config.toml
num_hidden_layers = 12
hidden_size = 448
num_attention_heads = 14
num_key_value_heads = 14
head_dim = 32
intermediate_size = 1792
vocab_size = 8192
hidden_act = "swiglu"
norm = "rmsnorm"
norm_place = "out"
norm_eps = 1e-05
positions = "rope"
rope_theta = 10000.0
rope_fraction = 1.0
qk_norm = true
attn_scale = 0.177
bias = "none"
tie_word_embeddings = false
parallel_block = false
init = "normal"
init_std_qkv = 0.0262
init_std_o = 0.00534
init_std_up = 0.0262
init_std_down = 0.00534
optimizer = "soap_variant"
learning_rate = 0.00436
beta1 = 0.95
beta2 = 0.95
weight_decay = 0.15
lr_head = 0.0124
warmup_steps = 62
schedule = "wsd"
decay_fraction = 1.0
decay_shape = "pow"
final_lr_fraction = 0.0
batch_tokens = 262144
max_seq_len = 1024
doc_mask = true
train_tokens = 755700000
max_steps = 2883
dataset = "wikipedia_en"
Each number is 500 + 50 x the weight over its row's rms, rounded and kept within 0 to 999. Layers, rows and columns count from 0. Numbers have three digits each. The size before them is the row's rms in percent of the matrix's.

# up: layer 5 MLP up, 1792x448, rms 0.112, rows 241-259, columns 0-111
# down: layer 5 MLP down (transposed), 1792x448, rms 0.102, rows 241-259, columns 0-111
# gate: layer 5 MLP gate, 1792x448, rms 0.109, rows 242-259, columns 0-111
up241 095:541500405520478593444605520451529586530515505644487580406421542457453380498520501559505432477532551458515501495530501524453520535485393530462575550583483454560471461491471574616522564491523553461507556463457525504527482518465592511511402459419540544502538494590523500565517556602502405484573515512451479561509555529505489462551490525483
down241 096:478525613425438464577491555507417460415448531427481514538446487603492546511487464443484492473490526507485433538496495491608446474508562526571471475462512559512523503376520436365524437513576374588458440513503583380442529411440411528534573511506543464517502475505534509474431471442439617419500504524477436485496435404454493448482616564462
gate242 104:478472521596477520473610483452456480542467570484566457486496480537379432572472481540447388549515476421529518510546386492528365475466527486503496425438488538471477472484425450527552441421405456515525501525542433482489476595484495488452506465483503574455523488511448538445470456470481429468437521500520453489502479473447516504456488497400
up242 103:498545430628567471466524518478501515459451500362482476481465479480440463499423519510437474567419507506483472455523504404449391476551527442470567488531524504584552430514453502527569423463518613457558562514604392499509498482512533456427586506470490563549547383537493505550509553464516448573590449549468561397549550465539508448470496549501
down242 102:521490517441506465492482405491468491508577475548507549486490506449523589540479569593474427527526531491583387563459491547604580539502531500514492520515503511436510470534544510538492515507498505671489443530490483512297455524483472466636650568523427496434492537410513563531510461563444434420504529485452475520475431506485564442497636468596
gate243 102:549543550467556514513564472578525460445459496501567521547509484548448546565538479480516538574515453468477446556442539504502565469418432620477530417511424448583402494447493505456475531531488527447531529599489454527500489460441497446629442469506524483488454521543423376516422472495418526553537454574546435556495426480515457490482396499536
up243 099:580554519447506457593538467472555560495478555507513416583469496577475495581498518466477523467490487542558539427509562462514480432421395460494506531537554532556438547510508483475475542498440488479501461514508442426450517491541532376488449467508530467521475531389476478529525439386514535442434520478548602484496533584544550453550530497454
down243 102:478448467594578573479427533441491465538482484506517521403497500453537491380515379524516431549499462517397541492534444515488515489552555525524483418551492488373506462544469538503640480537521527561529509515490586467524505439482516505512492501468492529499541523476493544465508563629522535373467536504475529516493556466546516509414520510557
gate244 102:504475473524450462511555509456439529537534472537574560542410485455470495635500627559536449521500555457506403501507494623607459426529501519550590499513397529467468569494483517459500466526498454508484458592566518461602487512524569501479485540479451456487461570443429591395575411570545502483492498657504565457447479462540529459516450549566
up244 108:557515526479504536527448563557474524560434479475487565432555594477346451466511517497519441485486477481584547492520503467468483564497559566433546477482621472436470452505446518531507547537559468543492510491469550439481480546534432513448434442490459548382541503590555421531418509557548493473501490437512464414462550571571388508493562497549
down244 108:433455491493500502499539449491549441416458509527571477521504489496625588430478512520456584497420585511457543536503468488573482479520512421521469496497436475425611505496479591476413464511525531520490515564524399502363568558466466391478509507576484462508495500531456466452505481410566434474482463523480430604523508527524502527426550538507
gate245 099:600499566495500512423449462520508528515545474390567531530540533527498430593539410548456510471528476486473510535480584476549532500513505530497487449401535497591530586551458447419539463539476426474537500495430462476514521476463506389517514458552491382496563475584479539555519576417477481562533469377534543509466476438564577405409472531554
up245 098:374488491453378524446526470535394551528476407428520540455531545574462451515494450566495545418530515516478542510439546509501433527565499667463521374469460476538446576513413445370547488505492423542497557538389477528468548508484532448616560482489565498420579469463487506502538531457490486501516500407537516572554516468538501470561420534582
down245 093:567517480494580443554424491506550451460514515545412457531504557451441546582561493542460411465463525596530448504482522494451524538462448438525495538495510608538619462450511556585358501520488528627422489517563569440324411420528457499400502538471444572525528572538497480494503554503589500373469453505473479522539502546466451617473499537471
gate246 100:496503517558549528465505558568546557559530455504544450496501465452469500387511589468524526517504526518405535407416552487522498537512537408462433527596483496523435414557549426500404474491471515456471451452452426541516493522517590529546461492543552571616437478564529471520549477462543478520577478481444525538481452539475466530501541494469
up246 101:502481480531528410600452433441516505547550464481486514476423540536536538572511509520450513496520518442536556418444529410471476535500506491505595544545590563591496524463389540505480531510471485489520592438473562510553499473528402434602497462448585514516483343544466508518448452492483582481533551457439528427541476466488466524540561507468
down246 102:521537503519518541459550500528591506437516509559511409574472495539530536483447512459577464495543485461452483554499513569491545525444454595498494433604418458482579575488516498543412534419482528471510522577515440481476495584485554483397469466485376491488475466456521510450525537505535465449507499498447567384468544532495501510503496408532
gate247 104:480442411572397536448446574534573388558478383408535503472546519535478511484501516485496596537419562427626455494401577437524556578568555489494518477429549441463515419540458554580468447482463556493453475393523496466534447475449469523493528526480489488532434447534458498452487493479550555439538566549458528375526462559462476507567575510574
up247 102:488400585402496546556455422501518440500573514544465546460534431421573467574430515559618546451485433482626491502503493489455588541588572467458533476540443473520457584511511506532524495475541494436482623471557503479556520527475529555572555408568497517441495515526534461563445534512482492487444604517451425493424519447419491520518480409539
down247 105:509535553477485567492546550544520427530460473460499418431403494483475514464522558489467475498539471508325499573554530569528415470530437485455464603490509573520535466559553511435602488508398505510426475548513567506349493471495529437587376551462489550501521500501616477468471417482454470429499470518598518532484548507618453605514551531439
gate248 105:570539463491458511510533505453522410531486479493432523443448526423530485437490533412448595506581519489451498509500519491457523432516532550495467565475481529523460422513479427484544424471552551473486582498501556526536459493518474553573446375503566541551489507478447412468375484497551479483540527453533464504481507518551377508505402495511
up248 102:620555561432492533511447578373567427504563443619540346460611512549545551465463583504525428519499507441536594526443442460507547391514419517437572405429533515457504441598491526451475612565469552477507452400485549582453517511491493404458537560470463506463462455601460467521449488499530464546486547506489569542576506431459553537604530503492
down248 101:448452460404486560444600424510528472568471432496560540566467512476439447528509508414501576500430519576535465517442395504566469532496502475506544565484449450461521569556516512513448491539439596418431530479517545463744497498557451545529477544531547436520548584534620520503542414508499459518552514585485430494437527454514418486493523487498
gate249 097:487458476497508489510546514400511442417461490470532589507529453562512479595455452453451498478439428498412577536515440486581498414469497555516426500537537519504493467641498551554493549516537393479508553465395533514475537482431417577423520578408411522531498514494451501461541571520488540508448540385554508364547412560570472531424408502557
up249 100:529520517463436529483534524516455441511445585498501489576581576513540581565512427560460377511411482495623489508527561564506566558413442472525462498504511522517471424454437486462409540523502515494491568538500507496547496477527489508543499529541492594415471479610530489483597516638509599508504465443518510487491467457529446541538458545526
down249 105:537491541467507544476506522399474524612523526585454474510554433556501496489553519587510502460581625405540531585483502546554510497461523544430509421530395452468549517508551476532596562515527486487508515553427493472495533427476439461529606486428520548526526512577477556552619469403539402448450464466531457564596443519480522549546473457481
gate250 100:490472514447522502452522545405492515559599556476560467550465526484592451569609541538516525535423424407478567440431483499544458543556524458497491512575481472544523450562427533418537508491451528526520456467432546572533500592411482597514478543539511434551436518552518440379551408561501501531427457466479460442465504511502508440467510453509
up250 099:544407600512460464509484516547553481543486485477504466509491490500465478485580488515530455425504522500450475588522423568493454511498561613533470541484475486492366531520568582464468513521477558423525465492518449538513449529539519510470542563469517465488470410428526577529561469481431454460535553560442388540618519498562605376513477531526
down250 095:523476486539543547506528504502588554495443541536465522499529496460512417563411524563499482509467457484448461440515449520465451440507545497503540539530508516517506483463484494472551522536418503403477583586380507530643551554456468561459436518518520518497451555596522526541518498448600562586585415431449552541469490388448468549473636422480
gate251 102:467415513477503506504411432499482438476547472518482525513592489488524409567473470471547473543531443496532511562391434451526437566417497464520487478409473456479564378421532521558426521478529472518449399426516504503482519558439536516457482558459589477548502474557519434408517475526495537506583442438563450502580540470567553509524599551467
up251 106:509527501427464560555490552462581520506471587508545513462490514545639416546565544509486519452452547535537482506489483564409530551495449519456464551486422453453522475538446523481607517466505436497547455437509462486498511482521568499442479547499432504529452576479560529563481507557510392534453552522556511618459504531385518483519444538541
down251 110:427455519592548527471517417417492603449490544433443429579457524450468522541472479465620495507528442518450481503492553477531505528582434498519531492463489528516478522515592467513392459527472551511418576516473628506561505545397532533475412512451460534443461476484443453434445528522397494484547571481506507394514548451572513485534540496514
gate252 099:504455424518606532464514538558441476534435497421526520545510610457492484514546375575485442517564481562377488453407417530485533551545558495496513475515461443581608444377549456455428555500542460435480550483500538490516451473416501529542494506476526473494511469529472479514538479509469587474534455500524505512503521525481614501463545567613
up252 100:534512501445536477452584513446433460459447480467500381520469538521494467472460478464542543511545568557437515532379489500523530448440461521467535472448484484475607507484423543493503522418512390494410503442542474560452507506515453457548438539565436507539455391536467532481545469497366513485480509545544538531516583525581597532437533461477
down252 098:415493522457453526535420453508458554503520599501491510454492468443546475496539618561576507477518462431409511480572447586397502567545567520535582560446587481450353497484526509502504464631505500589522468505505489507464451581596493519492476539476625610574481428485491545497432484487519518483483472429532446503406555560498476386370415516413
gate253 097:461419462524521547444498442486497517414585542529549488551445489407492566634446462473435454523517503506546524480494428474613483444397488529563542525470520549516561453531548514387530503480568531567479556479539562469459607497513505577508528557518405487551455563452556564564512494500528473478506542500602516401530531541467497465498536500437
up253 091:430545515559501549449548485523461476519555497610519544518533552534501535569450561538486534542537520599552468535503447405582505505472655519421539602534464506555514515470516470466425473525540466534487453495502467410487514483539486490536559525433510490488479507484534437460504550467461539416483463487431479476445441488479627563433549543632
down253 093:486532506440514433593482530453530588418513474467538428520541396433488542458518444475449504472441479481429463431504437579424565487540450538555500474419542593414445515471525488479561586505539514468569468448544559585558473574460487526480394488508485472484578405473494499510461473532540431614478548489477480499536422486596422509507530454464
gate254 101:540500490522523506512528460430531522529494516345444443534556473550533557528493486477516516468504472567512452453549530442557500512376502513561429505435520492449501492449543500526478538495559586558596360480526438514524497543473515463494610497504518509527448545489612559497454543493413526507526533515575477533568432525676483399555548503462
up254 099:533502488628559584500436392552489429543502526484571533511570449442417533514554506452419529544453472442493551535558513487618494524463468543480504559501544438550408532603500439469523494497494467471513585445434455470527543492595487539577561518530471423464444575461503537535491456530483526492595486508527498451483503583570590504559451478477
down254 106:402533425444507577595502607488512470453497462521581591488502546513587572480491497507489575443555472501459505477456478514512397508532512483490457460552450586561505600557533534526435619521395472434459515481508443455537474513544534519571479451435556500464505459519439478451487505490458521548501535472412475494496483491596469542495439433398
gate255 099:537624537590538374555559569425428443493441538438447458401503485481490481499464414509460403421519563456465526610560479457465436480442512552550551475524574501566491627591463480570543557411483411580459573589511402461486479487524546471458531596489525498439473443485452609531446510495461455444491480488492507435473494483510469413537484481455
up255 100:493480487455480489477481515430474528529552465374548482564595402365464515478540436508466508569525475470499492575523561525435564523441536462482565458537499535463467519510521545446526492538500478501518484502450520579509426525465463549522454462385535442487421525435579439547488474419505500581534521573506547439493515505443475433480514460485
down255 096:537494478527596513475479439537514457488515482625468426429483607623505467574531555467565559461453524522468487482469532529530437445549462490494514565504525508518478500502509460530461550615506584581572411491529527440472486542406575532373510501522477529551427491530452501428415463504457530506453580479536455523547504523527570499514524527522
gate256 099:564499492529550471457474494499474533500515471549507510453441535503547508492497498501562602582495484533601453543535558523487580561508506505554581500479447410432634530444432453470518515462503578494497579492465486515426592527506506471513470520452586376567425581602450525421524509472498492462473560548470426573517533464460475470485499461553
up256 100:515404540561491592498533538478535584470504423543509493520460461528428477528441417416428460481453497508493472514431544586454550560535471594492549514500495499453556474507521485496528477511476484475503540476466493573470549478489528485509535505542523460538466503534479498483524476499529431552609553495520471518507491406354464479567419517530
down256 101:411569477492508522449453564506507423557523528435473519529586577505554522565517565432633527413453501489483490503424483430456554524519569421497473538374481455520571529545483504548511500509523486419482530535483546506439476480470497475459506464472554494465511539571569451557454469493558510633477411552455555550527509535550445487408521463551
gate257 101:490579514436470581448433484465544480380560568475487447421528543489515578520521508528532515510527565511508414527496502520441466403455455473538451504530476574431505535505471631513500545488521469503443476489467602489627418545455520536391450542521560574547565592512479485500512499450432544506501537532588500483477420429496491516391526562448
up257 099:466504548455532488505480409520454510469621489506489457563407467435514485573511506519534496543531448492428511474425554472507350443568448526445571500511544443482497510422496516546496458637545501471480498462475477565511526496596522555477439493492478651464459562436515490558512538515493459502518561488451479523461559472457512421380474496520
down257 101:623525444519500461460500532587536494548495468508519473544611555602464487538470542505533524537437527481479518475519548490421519502521505448501565553424540524486669475519526490492585541473475450502526511507543589419444419479447510493499459411525492392457555497488493470443485491503612467421578407499572485575556481525378512537538489512430
gate258 098:481592462427548549491656556385469441479503510467544471510470479560533491594431524571528509500532511458478541486477546545414540488518536483521473499527541408442512475467474472499550518554532481506424542416591448544432487488451546518475392464498553473454350526447492503471397564457563491454522479433481542524558591489518447483507445448490
up258 094:568477534451450530492552471430483543456568486548498385566551538559529526574516577406458479588594508470500454515576426426514501454490546487578507490497501479533544427533533453498526408437508498387495475484528516540551494406525474669461536553471564525400502452562455507534501546605503476535461461553505483455425430493519524463514582525542
down258 099:492464438428483522491422527469491403428443371523534498463405495516469485499424475516460512550453531533462480454464514485496496521539510534484438526535498458422450496527493524484536581513495506521488579567502450459474483527557584476477501572534561476535465481532553565450531547508401488474478491514548505475536480561504460467411517493546
gate259 101:509533432466476485479562534608406540528517468449450621429473527568513505479528501523516537553509509464493560436509459455582481437445463538562601525507565416429497458418465509456549590498563489525466526480528445505445549538388478552486433611500530547582522449462494561549521455444490555469569478431519427507548610537461529423514483520480
up259 089:493436487569444497458468474545396504519439451486411454539498541529437594492558495520539469495454533431571697466526510434534497493549525445570589483500539544457438514443471466567509491480498483492551556470507489498475563589501529566495432528523481440480498548501580563614521445466482556430500444437544573504465583570523556463589592466489
down259 098:509490531466569572516461497412526472546480541450583513524446443550566425503461475413434515444537484571516362525479545538437565522399491549443479509444446473540522497503466548446449446502487518480451507446413509550547435471487522411478530441520481450500536437592473530371445490525565429533497470595451526550485458397508463486488386542546